config.yaml
parallel_block: false
init_std_qkv: 0.0247
beta1: 0.95
dataset: "wikipedia_en"
Each number is 500 + 50 x the weight over its row's rms, rounded and kept within 0 to 999. Layers, rows and columns count from 0. Numbers have three digits each. The size before them is the row's rms in percent of the matrix's.

# layer 2 MLP up, 2560x640, rms 0.101, rows 2104-2121, columns 80-159
109:534451462548501482468527504459539498564538468500411495454491459523517504557511541509496463516411532515420540561536525451582465534482430443538622424550504473470472528513566423534457430516623559511530560527409522453432401497481455468396577465
086:492493544503483544483435442470547471450482503536537516508389517483511552556542430514435510513474436538458569392497556477477483458496553538500506526464444479361564528496563496450542541484614503472455487522549505546444484509512463541468582420
110:539480494560523473501482459528489507422450457526499446555536515465535537549616457493488413488490465499390494571554456543551543550455431440470514497623385413496473533442467527511551521462505486442517485509579615450376469481490527505493445355
094:463490551621490510518347609553485532541546464462501451506513482435542563447592464549474480520537489573524483572437420457522568462485534515509499432489450510595467514507536442435508548515531390449404517410463501576418483550414438513471475549
104:516553450530593461496482446494432398498557485520486499440482464482524492504564519420534492463478439567501441569578511549547541534407529485447573457454478487407571486487546516515458531507645453391524466473535527525516462511461495491553469516
102:479566418530472436476518443478432462658372526540476492535476493554475507550489507548553550455535480465545455501473460386553449550501483516524482500615586581526565566455518431420487442473542524523520434482464437577649463442507425477499471425
096:501537517496467523503485526411603515516492550554561429435525502480482461583444510542378581554419475543540528478395544432519500540503476547455490515524429476483553491581516500486478386517500506499594480484530448506515443490490501494514576509
090:530500457539469554560408531464421464553457520427493568480481467511468439489601500519496464454371500516514576455459592589445447501505573545504540505459480516527503482548530550484498591480520538451451537540534561533521501456479469507424525541
103:496495454428493462494479408507543459505541543434541587494468478447497490437538507508494458458586519383487469607526447490408522455556512466574503559435455608587454522516508473484533496503355485459505474471511490535562491476527579488417498500
095:564407533516405435461467511557419489566436594399525492480570525584435485504453464492499520510509566496454540512519501489546440415505506416538454515549522529472533487515500525502514496582484553514583454496610455427494474489503461509405495516
100:519469409499456474456427530522486474448523464522495465432559469487479380509566545538461511368495409590439497537471441534519560586598487487445433538575473542484612454561511508467464428433474516491498437541558558554500435478518479529472476517
102:456492533482545509461491505553511467550455458543479419539479539566387510553511498586463478476612413469521507534500425585423489557431519528517521506497426497508498447497505484476498493414517427499596538522520455479583351512507513441531516576
122:468551509578478483447460502498507477494451493453505458542506460558400431583543463543497526516435413544484457562614465589501392478553470529396526479421525562497483472432484499567514508529413508488491465476516501517539472423521479557457542559
109:524552566536523481527477534523462400549467516484426516570483467520460441491556542508540461557604536458485576446550547509545457466505456593475536513391521477549377503566492438477522414448454464465508510453550501488523530502438578465403454495
120:520419535593505401459509482445538523436541543434502485465499528479538411513554446435552470462491579462521521559483427509459522566417500499492550537541429454552532457478512438502389410442513414449408502546484511493431526482446537524542469472
098:495401545490483477468530529535482500536530448506512488565508531491509523540474444498462503494455481406542440501450513516590494490447541547486543521539462537470560445396577555484535545528536556561475520506400507526488491444478535444536589441
096:508501525526506513507519543494482455466431593563498403527479484463488531544538555531495521508547493593590523531478446459390599518521428536447489538548441436533535523487561464471572460440431594435510463505432552403548513522385534463536482420
098:523490463483517560475438389484561434521456441647496546541509479509455502521470609386419540462519515494451570502510460503496524558572488516518443526468478525450491493447454482508536500473513534522423471476548391529517443416484390556594477383
# layer 2 MLP down (transposed), 2560x640, rms 0.0517, rows 2104-2120, columns 80-159
100:508527477559497514443467574490607500487396507588495571515443488482508522454454431503501496606548553441557529477499556496520477475482431473442590447412633501474528512522519487487502480479417508466429483479520503412462556470493432414495512461
086:388501459504458575545567475577512503538486465524523527496487544431359508510391399479530602388483517561549406554556483583469559499483516453524485540555496443474541454513524551527459563545482530480518401410544446521444505508531611520461476495
105:522457540623423500548493472516379444520505559443423549547426573518525443527468438517564511439458491461583460579535455583561568556523617523519558469621502449504513537518481540477458548491486553481589473468473537499465460491424583488482554600
095:539593453456568449522499646502488497528512443531461487470458444485466450494440455439525556530511476440435432542459473591476498541501430561526555537527538455493453553603517451532524486529490454612525498493560599483604447568454405496526484413
101:494430494478476524502435558488508519559461543584487504582469563554489505512507568570474505558600575550448615466390504396500576448422494449488479527445493559461537471479454601507504477520407522500469479473450523556472405513414474540475503517
094:388444542537507555534539581573476601405539493483514457469525432469541451462543489572491396504551449515446537513486545537525539436394548429509444499470592548557518567535434480465496489364564465429543551480552530432488461538560484456465501433
093:565451459564424470500542544503500518558614473471472474531451544542467569457478430590490478489538572394429501509520506636571448490442496393514568526627550454488466558467564615576518433425555442537482432516532551413446508563517476484466524434
095:410513532478504534521428530421559430563447448437526657459443483552485476488546492556540450446515475464502560514491517481489469540494485479530500519514459505510448516525597485514516502517543454479505532464472474572489514352489471477440512438
108:533459454535583481513511402524494470453405540444424509456511507524481573493425440452400518498491479466560429564448574590643477534516483423579441540485435525461462447477507491520547460531339476468454441502625485519517457487517473512506576495
090:341511520558622420602392553448553508486480427543481567563599507449536528507455478510528531503604513554600499492518487461448507583471539518494534449513462455499555539484507493470527529474488472494507534463504509504488564487470500550525496497
100:364511497436509493412526440495489505571505506461462457516558477530473558500525495453459492472630515447540528549511500396455492501440420577481559597557445509556478569556557498462477568473534599399467523416534544514545488508586571482550573537
103:567603550459505436499631504537551516539528547489421603449451474383389499427610564603443511506497461479483480406445502538518486546419521536523423498524403526507518488506529451524510579480471556488566483534467546511561473497399490460499429457
126:553451503422585540448459537520433531511494484597546469479526504568392554415376536498568573496457423485413589515477464525533475479489447484567442476504453424531513526542448438536458598483563500419402529574559564536529507489559451476535507498
116:545518486473474530474508445520466482491589538487562478477557371415533539522483540462511526454453381520446604432507425505530528398492514479454551510493478520479545474513447537462520515512482483560458544489475576582590496483458471496544494533
130:371483434526388503528513444542612519478524508528513501478467425540525538437496505524510540390478584463493552526480412538500568608459411586524495526495531515554437519465562541431564460478466551440551520556559518478573479556509479496472527548
089:685499473610533475514475470462487498543517527443538554427491460462472435455451489482515504468514611477510566537471437420477507507451433464486477465457495487481465516605462419543514503469507454555429423492462471373492554489461537455498554546
101:575523555432475542422593514553491533472530544461508459479581472501575485554529438489534536526568553469508393529594527477562542444518526476545500498560432486555495420505477599499479523475578510559495413543500584417467473413515496557431477430